Weights of a small GPT-style language model, trained from scratch on English Wikipedia.
Size: 14 layers, width 384, 3 heads of 128 (1 for keys and values), MLP 1024 GeGLU, vocabulary 5470, 24.1M parameters.
Architecture: RMSNorm before each block, rotary positions, no biases in attention or MLP, tied embeddings, normalized queries and keys.
Training: a variant of Muon for these matrices, 902M tokens, 6878 steps.
Each number is 128 + 24 x the weight over its row's rms, rounded and kept within 0 to 255. Layers, rows and columns count from 0. Numbers have three digits each. The size before them is the row's rms in percent of the matrix's.

# o: layer 9 attention output (transposed), 384x384, rms 0.0935, rows 72-121,200-249,328-377, columns 64-127
# v: layer 9 attention value, 128x384, rms 0.0467, rows 73-122, columns 64-127
o72 086:087076102134150131147120121094160153110122129139139144126149111077145175162131123192124153134130126118167115098140140124121126137107068126130108148134159136105141126154143126178101113120111140
o200 121:110106161130165100126139077081115148142145137111162123143167119117147113147106120131144137081102152165113180124132114095113110127161131129144131156129139146114138119144121155131130119121173125
o328 095:110107135130078113125133135110131119088129114121145125127143156109094129119089112128143114072123127122097139145110104105122132129161181111156124146154109119131108138172163113132136113103137123
v73 098:133135133103078115114155160150133155108052147094104144116142110101157101123154098117141130139125119176150138132107095117105140108114118123166169118135119104149114085122124142123109164112100141
o73 080:175116108127139138118164124117115102114171126189152141123111100106162143147120110103139116102098132081162183096093126145140121117140112130144149123119129123101141067142089141132129119136118112
o201 109:151133107111167135121135128102089124152172138137110141071151117128104142165119098121121135098099121107097145112109161125126164160118140103162130124129171127124125124099155101133140111155114086
o329 096:177163115142177178123143145100096130150124132172116134091167103167124111153117119147108114134114107083125150145123158111080138125110107104140083128135140088111122148096089131099148118159076103
v74 097:144115135138135141179097123120116160107110130109133095121172115131129088157093132131120081090091152142123118109110107126115091117155100106171142133109117116125147110120113093096154136103149083
o74 086:086125103168171168131170133154154132062106091132113158139129131102096152133149152129114134126086114156105137214124129148104134102125123148128135116128130131118133175170149131119102118136095130
o202 116:092137150109133147128142116127127155152088108140201116080112124152117103130139139136124099119105130147166196097101124129133147115126101122138154103121139130102136104163126139123123124120106107
o330 098:131126110117132144107178120125127133146121119146162133113125121091128132133176134156152170090090104141154217100094146112140145130120140126102119140114093135066111145161111130119120126119105080
v75 101:080116145107129144129094171143167130185104150156152100165112135110082150162104135121091096096149116155079132110193103128117109092136108144117118121122145145163130154128101127127112114094155129
o75 081:103120147126158119103132145113158151120087088150149089141101147096136151130114143108106095093131096123139133155129150133119116141141157137129095106103166146107156109170123167088098121121144191
o203 117:129131140157147108124126128169140132141096130122150110135108094121131165080085167116091163169103104116118155131136103132125093175149126139147143123163162155104142149101123157198077108091127152
o331 099:112145119148161106106140125151129162114129111131131118140115130144163159104124154133128115149155122125117114144142078142106140132167082142124168129129201148115154175094112107156100124089120149
v76 099:087108097151144174134117142166084138111115115128147118147102135119153144132156131138171112177116143184160137097118176139119114170139151094136135120149100122132126121122131155079160161105111136
o76 089:151120119134138124191152154094163132136111156144096140138129108110126106108118140147102143147123127172149099135171141175111128161135089143115140164174108121183169124114139145141165143116128110
o204 109:121127107150109077139108132143107136140107154128074146079157123124102106113156077150127159137112134120121118112135074130178118149129097136103116146199126082131158138191156164121156128142118142
o332 098:106107131155115109114148094106159106111133149144122110054160109113149123136107104162112123142158119120149095113154090121107161143132119116108145126123126143107116118123202159146154138117127085
v77 096:117144131115110098149129102144091094130069109108145135152096135103146140109129102147128128128129104128142125142130163152119081132132167150129179126111174105115094165147119148111136119157115088
o77 089:143109134163105146126125166137133145150121126130097142121159134182113139110085156129135144123140149141121130138164121163090127154109130115146068156152140138170130131109132110148144161088123121
o205 113:153126145092083071083146124109086115150159177154121152129155123166171186099128139131132127129114150135146096128148137119065090133165134110129131102135128151098093150114141120135106153151133112
o333 101:130153111108136102131167110114129145111153125138144128133090091150134142124121119150142113111115145074130110118114143120093146127134153152143158112145130157126125145138131100159097177170145094
v78 103:169144119129127125158136171168139154165120150120141143108116130145141117114123118121114114089123124077122132143133085142103174054132079119087178131115107153108149110125131176156100103115141122
o78 096:128106099143131131137124187099093124144139071133149170096130141121146114123112122097136117153116139126152113138141129134089152105169145143126129145138102101134128122125146124120173094102121116
o206 115:133147139151097144108112167120138150134181131110164117188138092151136087130129148108103147147085138158123112114133134121125128089139149141117132103153085100175101125100139139151138146105148124
o334 098:131121113142119168114115164142143143177190162082167097172144117148109124119161152149122109132110128165128128129073137134138145116177131150073138129148108142134157133152154173115138152135125168
v79 100:134142102099118129128157094090134161136118195159106159125101105119124113148125109114138124106122147131081138163097126076150136135139086175102146109130166134109129124100142102134183134152099166
o79 089:101176134119104135098129166157160117142116125116174149140117134149098098156132111125099081126140102118121158088104131124143147156176144132124133114137125114108103123176134149144128150108124079
o207 106:105147112115146121125152152119138149132165201132114130165144119159100142117135109134143126126176117141152123095094144081129101138099161146101130134160112117133102141140137102147120100149092098
o335 099:122141137095128140136180120169151163163147164098162156166152162146078121126091151125109123140165158182154150129136118099100142104112171136132147114135136094140109139135145110134078151124099122
v80 100:131116106130156138152139143167116127146114101123170115113137136086137110150149151152127104137087137107172109078117114137117130149125127136116101121148132113130119160118129119132138149169082094
o80 084:133153107140111123114158113149110085134122145153133108152130131099140099112128166112155143175130157111163150124106125123175178116135112137124164106130127092149111152161110102129131114145108140
o208 118:119114131132075156147124149145096104120122101104130098144108114165151140121094100144094144166126127159136101148114104118079121110175135109126097125144147118162102122132162156107173161131110144
o336 097:142118130123098155155136128152126135118113158122111092140135107132114179155075097128067111186130146127130125110094086147075101155144103130116071141129126137146111139137159116127146129138127106
v81 096:106117163150117145091142117117148109129134133138122121115124100150174134136150166131144142123120097112154145137147118125100133098140124102113128166173127132160120137123143114124129153127136121
o81 086:150132131138128185121089083097123134127133142108141145137142166090165147105104137167074195116149128126134116121088152137127118151107123161090174147130126141113093159094118109141095119133130128
o209 104:133121108132119116104088146135133156126099152147120099130116097114159081148131087143104084104133109098096107104142089111105130127122123127156123128145136114122119172113141122117155111152120113
o337 098:183119097121155111125144116121106109113160102148109108107115142091146152130126099151108123090124155118188138137153114118133187125114140143162127110092131135114112142124112147102143104130136124
v82 101:126151134177071133141101120111098151130112103138143097134109146106111127121119089136126135116103116155123136101139156090149190111129131120123133155127164132114068167115138109125084117089082138
o82 089:134103117120126106126166127152146112086110136114152149150150169116143102101152084173130121105134141117120135085127102100111151156127162133121108151126099128104146166147115163103113144103131129
o210 116:145135158126147182140105112113146149123130117167122167155187125116108101128126109102133126128125116142152136141141090119142144114100126119140128129106129138155133140121094112101122117103088159
o338 097:144113135124174172125089092126111171158144129126155181149113136112118130109148108092122133102138150131107135137149138115127154189112103117103158140110143136186165131103137117128132118107103131
v83 102:109139142155147156137123191145144105112119166099110118114114161141104092152059114136140142141126112133112114151137086113097096076086144161110117137115142153143139139169124138111135133177098093
o83 087:077123111118142112103139123129155139123135118149122129147106115127126124146102134139111185065141120150137131107111144079123115095130094126123157108104136126095122088137127128135118090095110122
o211 112:141123136125133102145129120148139094112122190161114167091131150149138121129129110139158084134127128157133132109085096124115116121113119116092126132161159115112127110166118109160111122137130123
o339 101:182104136132123109140120107143097125151115164164131129145115124166174151116102115152117151131132166147121132142102090110093098114155157115108100133128111117144088106137120150156113126145147123
v84 099:122124144152121133133102139101143148130126113137095118127166125118135096146107155096155160150089092121106123123070119158113175149119100096084147125075102108138164109100120101140137116129105112
o84 082:122153124102128129089135141139105159138132135092139158141139114139132112121119089106130098139109152151121124133140120126120132120123088154152096111118138113131169122096171119130105149170117097
o212 118:151131143128145151149156116131115135113122161128108127119142139138109140117096123089156127134174094165110090113128148145090138151128137142099100132112126130151147113138141138112087123172097113
o340 095:092105140101162094129134096127117151125107132082157120102146121152143169115104111120128109121123109134126142096110151125140100154117145134143096096143101104144126110127148121092118094134139114
v85 095:121135160153140160109144137135125094129169139125077076150116129120152171133105103146122104117125151103128171142121142113142111134162111157120117104085141142123151109109151101152107159137115118
o85 090:150141157126159160129135126142106150152118124083123186094140089096100095111073094094157127097149107112121153134167126133096131132129102105129151174131091121131151108124156116145116124149112107
o213 109:086137141116124149104134126120164110143135095071116114109149123164185128156098151131112119130138142155156171076106133144093154113144129150133146128128100169139127146114112140130143132124114080
o341 097:086125092156165099136165114152168153172113126115128118123092136125151118117122145126158118118128143151152111094122162127113136130139121166139148129117142117126150162155126100108161170155133116
v86 097:139137106191086121124143104119103113144150138129116121146141084157135081124143148110152147123082123158128149127138130118122144168132133105149094107142123112113149069171165152094128118154137115
o86 085:129098117115127140169115104156078107158150106132102145134142097155140133120095130145109126129156084147152152163085141109133160132099097137173131128129152180116141188111130149150132116154118102
o214 113:116138165163117142136140124121121130112141151086116137090142088179129120109150131125133128102149143123125159117100136114170129130127112115118133106138089080135082131094134136136142152102165138
o342 096:103131116147145123180143137122147164112131113116192116126121136137163101149184110108147127100118092134135179112095111155129110090107117125130130129143091118131123147194175166136128160101129149
v87 104:164147119127141123148153151103157138115074127126129151186153090131118137144126133141097118148148121143134124107079149155118111158116128149090102130125133121132122086155115089150094132140160100
o87 089:155154146115132123148120144131149113141140139135103085134124134161164124167139128147119178139134173104144118130098137113133112137114111155135112141176141141116133080120121148148167183099158113
o215 113:175144130126125171140160151103130154087120108105123122125081081161107133138158126128093121116101096071124058163131153121096136163152107164154154136094140140104119123123112149119156131156136129
o343 098:128144100119143146151165153126132140125135149136137184156087080156131121124133116102140102140161124090174141178108163110129148152150075131123105130101168127136119165160133145132141128132170154
v88 101:094126155151154155151110124093136159148147108134133117128125143141128145174128157106145132130122124132135133148106068181125118137167124138105118079137095116096103135152105104094134142170128114
o88 091:089130135097130099175113121103118136107118118126105102129121094140105161139139143077111151107165088150113094074114130133105116151150104147102114114136177118086145123122097111105105163127131127
o216 113:124121141132150123151169145177122088164104157117130120090138096139125189129146103110133160130171154130121140119137117127139089150108143130181153102128110115094131073071140120111125098137096119
o344 106:138119184117147103122136132159086104129139134106118121044154110161148167115105140171138138122147135118159156117170113149165157096155117164125148141131140093108138112123123132150143111188110139
v89 101:134149144123146147121113166140146137148108111134125166172085093128151135155134157096138136136162137120145122144152104150117115114151177104132112137156124114146122095082146120125154147171121140
o89 089:156122149142127120144183138133114089120112134133169109156126110142143149125175155112134129152125132079130110105084127115116121151102125179123160101165144162094157138127125169129126168143148146
o217 112:148118106113127140103136113130136136099102100117140116105079125147122130157136177132128131152133129108141079154114069113113152101152169155138120129149153085127106146139125123113103120102079133
o345 097:146133124120108140137145121111167081149122087136151136106114098146099125158164114099158124125160152124118078140103093139083121123148124145098150125124112118107143106134131120109120092125106143
v90 099:144112122165107162146124151118121072140123103086173065095109092129109139123147144133114139129127090068080088102132151140122138116153115139121102116117135109112092144156101100117109172115121108
o90 095:125144134144120117129133136144132089133161169151155129121157098135118154119180102145132133155139103107139122154152130125120175148120177093127122080095123080144130128131145136127180087096136148
o218 107:149151123140159134094106162169141116148110116200126120118126095122112139132112093122148150121095089151083139100088132127153085140168155077148132125083088134102128114135099098121126154069139106
o346 091:136122165184135166132137119117111121161093082102095129113145117148122151149125094124141157145095154167097089126116116137129123128157127117125129116074126143128131107111124086119137136089141106
v91 100:142103097144103118107102129130101123158098144123078100128169134148120137164120106092157149115120125110170145117102100128143127152144137137152141150117086114125146102114160158125112124135142135
o91 090:106123150159144138135132098153128139107104158105136202136135145138129066159112107146151119139090120137128108112092124130061128146127102071169161138157160135098114140089126124128123146160163125
o219 116:141125182133102101139116065117112104155124128090142174129134136105106123143115125151149110139120111118122064148109110136105145170136160105127136137093117162150124090098146107109162164157105121
o347 097:121118118132133165120151088132096127131134166126129150147160134149103133121127120140100126123098101100126125131117165103074105203113153132120162124094137144121170137089126155118149177154124078
v92 096:092141099111147146125115115133117100110093094150115149104129161137134133111127114155125107102122132142112129112113141206138125152114158152180124146078160144119148125091117075147161135140140134
o92 084:146099135096111116144130103100149127099126180129164151143120092145141173112071130109104138144154165118121132131120081118163164123113128147130096134137104103133125159134139108077155153079173156
o220 112:136144094087156093127136131137083139113116151171098106149146137115094128114177124123129174122134109172097114146118129134123114118072148145129130126068079126109114148117145153123078102133137087
o348 099:148139082104148113134142131127077135081125125157122105107109163144082123163149186148118120087119141138133139130082089128133142146091105131151114139102115133114099121126183173136102142101118077
v93 103:139121138123149122142166123108148139143141139160130160092136127117173125155192191134102149133069112135124102115132100145156111167132137158120161147114118129101163137131138114096134107124118124
o93 096:151081126109130144089079123105164130113144112130118128082144106118150142137119129111138132132121207148123117149171099170108155168155141126101163100133094091149124142105122117110095113115129136
o221 111:100110084093142123094143136113135156123115176153077160089093100124143128158121137160134140135145111144153169164148127109131114113155121108143109144139110137131157091144117131079116113118144131
o349 100:116153133101153131138116158102149106107131153146095163125138111163142126135137112172129138138112095118136187109152122162161123121151119119074132162131074145137173146127097129083107104137124109
v94 102:096125108136118142120089122152136154153160134127101139099072112112115141128135141115137096156126134147107097154107129121118141131124134163101108107099113113184127140076147137149143109108157146
o94 085:111121079114094168111135140067135149152103138166164127080127104105150135109166180164154138135126143095127150141172154156159113125178097085150155107103132165154186136140171128128118081174141145
o222 115:137134145159097103132160157092144133131129117177171133150165122104146132125131110115135153122174098131105152136149134119144130124155139140122159121099133118096140154139152154140107135151124138
o350 105:153138136164116104127146095121116125102118106142167126151114110133152149093156161133095138146127126158145192134157146120103123142159126093169137110126127120139114081081144194145130171173128166
v95 099:122165129135139138149147125108125103149130135126137136159158139096118145149106147142102125127099067155110118150135102156135132112096153108120119121067119114137143158112111107142113158114112142
o95 083:113165128157131144130074152106131122131159141108116131104150157088133157114105159136109106090082137166142085152135153128136148118108140091113112128110112097157126129155192119165121114129121127
o223 113:125120139074101133095124091149124135113130132105138102134102202145146123136100124150142101111127128126100112140095110139158140125108133103150119127141075116153169105120148153186142085124116130
o351 095:101127123069106158091103081111119139097133140094159127135126175156113126133134139169107139145103122106140103158116123103170128126158154144142149152146109124144130108114134099159145143085140145
v96 097:139145162107109134111145155138092163106149148154119149146102141134092131156101137124175133140165106084102137113106133188200124094141132075135101133174084131127121124120161107137128122145093114
o96 081:154124126113071116168146106100150048125115157140150156117135114151163089152144137153117137124110151175150121128140187126129128175085131157080119115145143144118162147118106112125147130116120145
o224 109:125092179094117161161107155145139110138161118179148137118139111098104130136133147094122123120147118153110131140133128118108112094130165130124143106158145155114173158104106090140113136079126130
o352 102:120102137131130136136110179128145123160146123149151157127136126134108106156124114079109120122120096133117135112115130159134146071150159094094093149144134160124162129102125094120112128084153178
v97 099:129089159099154115147136161149103100162130105147132127117129111116106094117125168118111063121144111125115117131134148104088103080137124103120151115121120124136151127156134091115175127124159150
o97 089:126129139130151139123099126145088163112172157098120112137136133148157126104107148107141136106145092111120118094072139132146134091131146118124154138117125144147101105113159165156147135114151092
o225 112:095127151105112091139156151170115156100101111123141137097074090100118136165136125152109137114153125138119141144102116111130128122142124128157114123157155143118142170107134130157139097097145120
o353 099:163132199114116117104139138141149141111136077089138114112101070139118112116151121159111135110145128124092133114152151077102112083154124096153126148105184062118162134135148169115111138123120135
v98 103:087156110100112100133092121182128165113147154144150125173138130159078091157119133114132141141142121092129101105078158118125163165124111155157152132144128132151156158099137147133101138111103132
o98 086:143137133151125088138123119119173112131146116127170118128138123123122096146091096116122135173142177163124154171100117134146096127108124110147142110159160156091145132165115178120116138106106143
o226 117:133152125103123152150138179150142126104134140132086142149141140168124112140139134128108168167119162105151139091129127116111151149109133120124106122094124085139108150124113130131141111132133138
o354 100:149115117118122121154128169122159106088143131111138083152089146138106131107149093115105152136127165175098127106131134133093131158152105103125122132171138084146116123080128151103126111131142133
v99 100:117171130119107144136117177116143127109143124113127120103128122100064131125114142114071128119150132164146167157131153121084159154140117083102076151159130160118142167123155138144111119106114081
o99 089:116143150144135135126126125102124089173143135132180163110115148103143112124124146143156129132144152132132143103107169134137143150131110136124122081119097147127130176157138146121110129151121063
o227 117:125095088160133127105147117104137115129128145139115092162123114140105113113112134093117150095100103133101154158145102086122109140133120121102108155141105124139096143199105106117116086140133155
o355 096:173142129121127153143115092117144108096165149108129088140090165144138103083122110147133110081119104107114146129142146094092128157126099113105143145140131154132122114186130155130095085120097112
v100 100:135101127128124118136119125142131144175131139143115142150090096200191104125114099111122148140088127123126121161125113123149147143139161146143106109116132092125116144111133109104136119103132127
o100 087:143063112149142141118143141147100143134147115103155125154131146153136097161118107136063132144163121137106174149092124110139128117109153150125113113136133163105125099154066091135082106123127145
o228 109:116128130132121140102121128092158125125146154156122156120154128136151095128087129085118153127124135096105106150105124093155129105137142127137148071105128090168117155122146156165058126127144123
o356 101:104085103160120165119091071103098127146150167143115137166142091124154101087120097149114157091092142153095123149127117107152131154158160120129166066131137075141124144158108106121085125143126115
v101 098:169146131111121135150145144116163099121096152101133109136144168152116134142118150162172181137154102120095100153131138081099153150114139134150145132119162085094149115156131117192119120138151145
o101 087:170134117105124166136135133138100135151157142156123152149148124121098163134102117078134137141064095149108144204131110134146142095149122106119115180140129112144134151107134142118123123106153127
o229 112:114135185101111138103138142133132117094155127166083167141088103106130127134155122107122122146117160165095141123113159100113108145115141149114167150162130155134111132126051198148115152113131153
o357 096:118106159092079105147126130155114125110140143072147133123091131090111128109106133139162131116127128153095187144143176114132095135131154113122135136147135146133102132136106130117129146126134144
v102 106:120154135140104162136109131119158105113132090140143163173147140152117142099161112119091149136128118137139091130110095106129155147072104115108121122133141132086100114145134134069089128096120155
o102 087:114128125148124114080108140138143126152103115100162119160169128160141105125149131126116125156136126146118138133118079111135115132111127153091118121184096125132116136129150117118154146154175137
o230 120:117099106126118131085100124142155131143102129080124103148129110104145112125127160168114126075124122077145107153102147099127108127120150134172138151125119153111145083151117152108087103135155128
o358 102:149163126153133129112132124105171123130123128077142091175141116173142090108136153141073136073124091068133113127087152136099132093143145117128077124172114148128129101140126188158100118138126122
v103 103:128138112091158151129127169100122155128112118171117145119142119094167114134118125161147162186088132094146131150129088145126108132147184138116119114088110119130100148110099107133132141097126127
o103 093:131155135117133058130116148125158114137134140107134129121165147190131139149127115128135118150173089170153123141105157107071169165110145075130134145153169133133109104162118086140129164097155144
o231 111:112142150128120098160199144108101126144088172117111119114117156157157116148118081158114157147119142110129160152117133104141119109165121119107117125147150095147117094124129151158095150136110134
o359 099:117181138138117109143140136115108074136124144114117146141080175133140120133111110103128125129105170098109162143156136120115145102141178095115126154127141141159151063131144126146145150094116134
v104 099:118138120112134126131087112135115118112135117174122117111157134118153130104134141130123172106108114157143130111123126112095152118142132111128131078125113143135101128104145174104133162139143114
o104 091:111152116134169139091100143134125132106067103129097145131103139147107131113109125121163107155152077112114132151158088136116115142138130098115115108085104116160103136124112116103150120142123131
o232 113:145137132128105137131110106115140111117132126157127160136140051170124165106126138136134142097117148197145104134124139096099142144082114132121172092136134158113144113107117162160149090127109104
o360 103:115154116078100121110111157112154114121138141163135152129141070119108128102122126131115145108117093158128126145113130115107155112088129146097124127150140144084120116135124131140150140115102119
v105 107:154135140165143136134136101130126136102116173158131115120123108138082132135127144138122127155164094137136094143116153159161137110124172119176164153097136066109108111133140153123153132095179136
o105 090:153101127097143155107127093155140113148071082136131120159142122099104187170133123133113126141101134097139154141124140099148122147149106100147140133109111149114154141185093130128136112140162170
o233 116:153104137100121143127127162120119160140112127124133128123106150136169144161151164106170120090100118132160137124142136098161130150102179142114105165135117158097131092144122107109131142073149172
o361 105:148097123081125129131138083113127134136137118091148105122153160172129134116136148115118122099104110137138118143169121144148138171099178131094124145124140152150114110090102150105133116096124170
v106 100:221097141158136151134089124120142100143133146089152111125193099123145107114090190112122081105181145158081119173116129129124124126125131135113133109115124079124132154107100118149153094117133097
o106 087:105098140138111119102138092102090140097119119163134173138103091177154113145192128145123121082160103119137131128173118169127118156102144148123168106094141129097174131143123173183104148091102138
o234 113:084101157123139135182114147132095098131160135118145077124100152153146081136153125144130143052157156076135115135143142125158136118110158130131095160126147076135126129131122117120127135094089076
o362 098:132090143102119141181120139172112125121156127110127111091165150139154101169198151167147152073156149112149103125120125122095114126112142125120130128148101078153108124083141115076160122102112108
v107 099:120147143113146139118150110112152149123129085166127146128105166133123116100144108115158083149104129100141136151122116126101106146123138096127100133116150087131156133151122128140149111130150145
o107 085:138121109092151077136105095129138134118079122172137140105132116118132119117149142070104151100115126124113111124150167132115130099140132125111114122151103144111088133136117139167141119084095080
o235 112:126157140129150088134117082093130128141124109110143115115163132084153104103194114160118126163142119116167145132131129109098110113176140087130126108170127158098122125147174124137112113113131114
o363 099:128164100123144095148086080140154128136094085110101147125148120102155111100157130150133151124114128146138128099127131124132138085164105108100106108127147156142108138150161108132119074079121136
v108 099:112177149113145130161045165164117142143141161130127137137132142171122111118100121132114126107096119146142181123110087080157100132133120129111154119136160144114116119106108112168124103115124077
o108 092:113127153127102145153124118105136172114120142124141161147146067163085121145135108123154157154124161125159139107122132133112087154127098112120083125093108111128141136134132113127098128092133153
o236 112:090140159135114110150112113131111126140121131111118141102117126148172106108144118168096133148121082126148146141150152093106150072167103114122103138134158081182104160127094071126141123127121100
o364 097:092091157134116128082071160134162143116092169105097197084112118155172134105171121136078127120127107136125105128125120126154189147156123108157158111134144112138122131130141084116174128091114187
v109 098:158169147099181127151102118148111102121186120094134160114146133141109118125118079104153129130117137131154177119121123159156123124119064093110151105114103126122128089107103137103133149101134111
o109 088:117122155102101125091142125128104092146155138128108132107166164095152132127126146116103138118134120146123106165138105130105135114153114122106141123145133109085142103119121149088178102126149092
o237 112:128117183131153131136091123112174126098179134160129129106127145166161156135100093132114146113151128134159143133110138110096122140130083144144126149130065137135142153108103133114114107123112149
o365 095:155117152134158109080117118126120116109141146142100124062070102128127157138079087161097148081134163128130137111134153117126117123121119075115162118109115149158156127127113106131121103113104125
v110 101:104104156147130139123162152126138114067144114134099119121100167088161131121090136084114134123141154152093138121110113136142132100151163127115088095146128143155132135183099110103097136150116093
o110 090:097146121194142157113122142152116108153122109131096147101125115119152126096109132163086164111132124103151104167153108141161167123115181170155122135126162110172111090145144134129131106138068131
o238 114:114130100142112148094189148153111125078157145153136129118139113093134179138149143126156134109151113123143092148144082107119144092112118156103120142130150128149121121137104075132146098105122111
o366 093:143096128143083145123153124187126133117161125143122136068119113136146120105086151119136161120141135128162095131122082144123119121119133141103094126144129123139083099129112091114150130133104086
v111 100:144161126125148149127122113155098156125094114168153151138124143091104133162109144139083107108141118108121152102109131150163101126145099133163159108184126101151102126084135146161151152144148148
o111 087:140169078127137092117165158130120075134112137125128130165153130145129115129125108141111135099107086104148118158131110105121114135081149117132101160124136154127128135099123104098119122135162109
o239 119:167134145108130151157154166053138131148085138130073142121136104169140120115133073104138145159125117181131121101132155144172097124111109153135125139149094129175120121097093131113127128180163134
o367 096:148149175130128136130148171100130128174136143182136127112088110113146086124146128116107130125140130155148183161102131160126134143097138139137147117126091115128131101144111150125132135153119108
v112 100:127128157126084102150177096100094136096150131049169154151113149142151099126116123142128111142139146104088131158134153171125146141115133083113119119117120112097116184125145124136152135132124115
o112 092:141075127136116142129101107134106157114120160127115160158170147122155132148113112169138097092107136164169155121112116158150181108135110132124112076136126142120133124132144129113095162101106157
o240 114:169123143121089140140151157098136162140149121110164139133130158128132075107138128153140139112140148153143184129110151125140128145141138135099152111121150159100147120136139143132115101128073115
o368 098:158147165117168194119113185148119078127120119151122154145105154123139099128141110129077132108113114144151176130112140170112141122135121161092137107128158129145138098133108124121117092148125113
v113 101:144118154137106123084084125121146157107100129099146143157143121128135159092133113143144190122091117104165144127142140126137155120118157169139113140111129127143124119110127112129136107120140105
o113 090:106119125110153134133105082113142148090121117138184152138146139157139142146168109139120171150121128123170133120096154135167082159123149121123098149110181108155150132119132108119122108129134131
o241 117:142134149121142145139146070156137131083115122092135145145119124167106115120154091122160128168128137161122074136126100160157113122153103159079133158131119120186147157088108150107126113093128126
o369 093:140102119107140146102111105148087143128150145093115144158107115155129091141169099077134120162138127145139090152101142150128122136092134161115134127141126108123135137133127109114123132147089118
v114 100:140145105157149152118094115137142061144190128140153125161133095101132130117077095118146101086169133175147104087105107124154130151118148111097169166089128146157164112146164124124158122143111146
o114 085:096112105137118180128132157109139156112163128115134128086109123082137149139138114098106143143110119116125146161155128156121120135127139121174144180133117050109126162139200153098120132134123122
o242 117:132131095119150124119111129106084136097141118108127157153113099133099107138138131143164139091120095137151150146156125155174108134129105138128126135151144159145111090148180118114129122118141117
o370 097:099116104086144158085109188121091142135152119126106178161126088129112133110110125135163123112147126128149130142087150120141127081163134089110107172111155120117091143166144071107094093126131133
v115 103:111106095143131124105149102101114080158122153081149109122090129145133115175142096112151134102150142127112188140130133113133118124127075090113137154133129068131123112184143138133156132105177155
o115 093:118115110163139161064094093098136143132157114113115097116127154133154153108129150123181138165138174124092161114104121115190144114102125106120154121129099142099146163161112148118143111121098130
o243 111:114133160155110127089170089159090139170171097144126112103078182168129141114119160121147137152165140126117194103146101158142101126133117116091110135088139131129119147126143103145118133145139149
o371 097:120133138137144146113196138149147132188177111173145109125057150125122124160119150131109135116127135094103188159128091135146138138101111138116139133114119141107124162144124053155151127147138157
v116 099:142129145146136165129159088139124167129172139121124144120127166098086140128123159132141144139115093141135111119130099149147110166177161102148143158082118108149138127113122121109126151117123103
o116 088:147080106133112142101155108151121136071104107081117140126125141120138137142144098132139086136137085090116126136168152112107119137142124093110118136109166145128097133120177116134137144090155097
o244 107:150153123150135146101141146166115148103144151161084127153161125139182161108154126142123129125094152152123131089146128160118126131161124112114112092084100135116118126130088142110157135136124121
o372 105:156130143148147153114111128179170137045119150179134179145151118139125175107114133119107120117126137120094076147147125137188096128146106118126130139132132168136111150152091135096118132121121114
v117 101:178151107128154143167133133083136126120125145131115127133071124111152153098188103104144107148120102149107135125121147138133097128174130095147164169083105127114160146114127135134121158112107123
o117 090:124146117108106151156158114125129095128111156151101115106122177137201116137127164098143144103111097111150152119162118137140106167144085115129149117092098170120076155121105114110068153097138104
o245 113:124105127094110128094138144083139108151115142151111130132133142140119195168147151099103098144146119117147133124117137153102121157114106129127114138053123115121088136108122123149132177160156114
o373 098:145098136108093148120134127106151144113166118148123129100135104107097158135161120108084109145115113165128141150172141130104120132153180148201152132100125155185120145106118161170116157112118142
v118 103:132129108110132160144156161142137090158198139127104117151103119152135132105162104096116128095111161109102101139083106174127147171107151128165139129136093158072090126095097166168124078127111131
o118 092:107171131117121106175156129123087157127162144126128137138180088141154095159121085117152142127148118129124076096082164134132145156120143103142147115122080145130089151115124121123123140094116103
o246 112:135124120129108145135101129146129118186133127119159148111098086063128158133157158135091120123088147110118100132119118127136112105124118134159133142047111127118103145126149101127084114163118135
o374 102:121130132134077119118106131119127144163168158114128118162143139122124150147144078157141124109128115079125113135097121146122114115125119120140152124074092127111095100116122153126079121125110116
v119 102:079162105111148087122153137114160122133137139122124131136131129115096067088077110143138139116139100144134108120102120130094165139150126128113084130128137147121128152117104118133144089118123162
o119 087:130151090102123132167142126147108109123154124112111136164157154167114119134102100107130106133105116111122129133119146169071125133114098081076126115110126120121144097138130132127120127107106148
o247 115:126126116122144117131156102129144096159148108142084164177125131125096110129082103105104149093171105105121127106107122145154148138156123067113136134148136158133173075164100118094163146107126145
o375 095:128139117114154077144159121103148110128126084132100127149101138123130103119115132118142150158184123139156138122095125091136102154115145102093092139156131131087167139158110111119116119135127148
v120 101:123139104146107165093095183150149141155144120159128094108140131120140118155147110095151167160175128132121133148129072126132123117129121128149107153120137111150135109119095132158118118110122131
o120 084:076095123142084123104095115126118118139117107131114082126154151136112145110138163128107109188140106114134153141145140108118150094134138131145177145144117126100163156143136149069075149154133121
o248 108:120130129125110139093060166104132184162147132141106150124105111149145125116153099116147146150122179100140167101180158140141065122128119150128152105130119115113117094076136089135162147100182143
o376 098:110142115169096098107090190079124192165130136106127135126112137115118127130122131104138106174164174096140180101159134114131121138139132157105113154148082104076148091109128100103129130177148157
v121 101:176151104135118122100192103158169114133152102129160115098121147153125138184080131119132144135154139159123093175157138161142162154127073142149112133122129120162118125108138121127107143138119105
o121 087:135139143125158075145073098147134097098104119154118145125117139095139139120163138137135092108140151102141138140125135099082142117128114176163139141138127104104097101115164081148113142105077126
o249 112:153100115151132106132138117104145128096103117138129086132102147140117115129127129122106113133127106138130148166123145114166079142130126094121148123151140164115096134137134113145104122128105094
o377 099:127132147170129102135140136115148100108119134146150145124131137104129136137134121139139085147110093147131146137145133122175133156118078110123172133127114109109112124146143093160112072149110133
v122 099:163170127154121111129110101134108095112130130151115149139134126167158150099172108161116090090125107133123121133105121116108095128105101133147146138127130144147153128171079131143154139142116118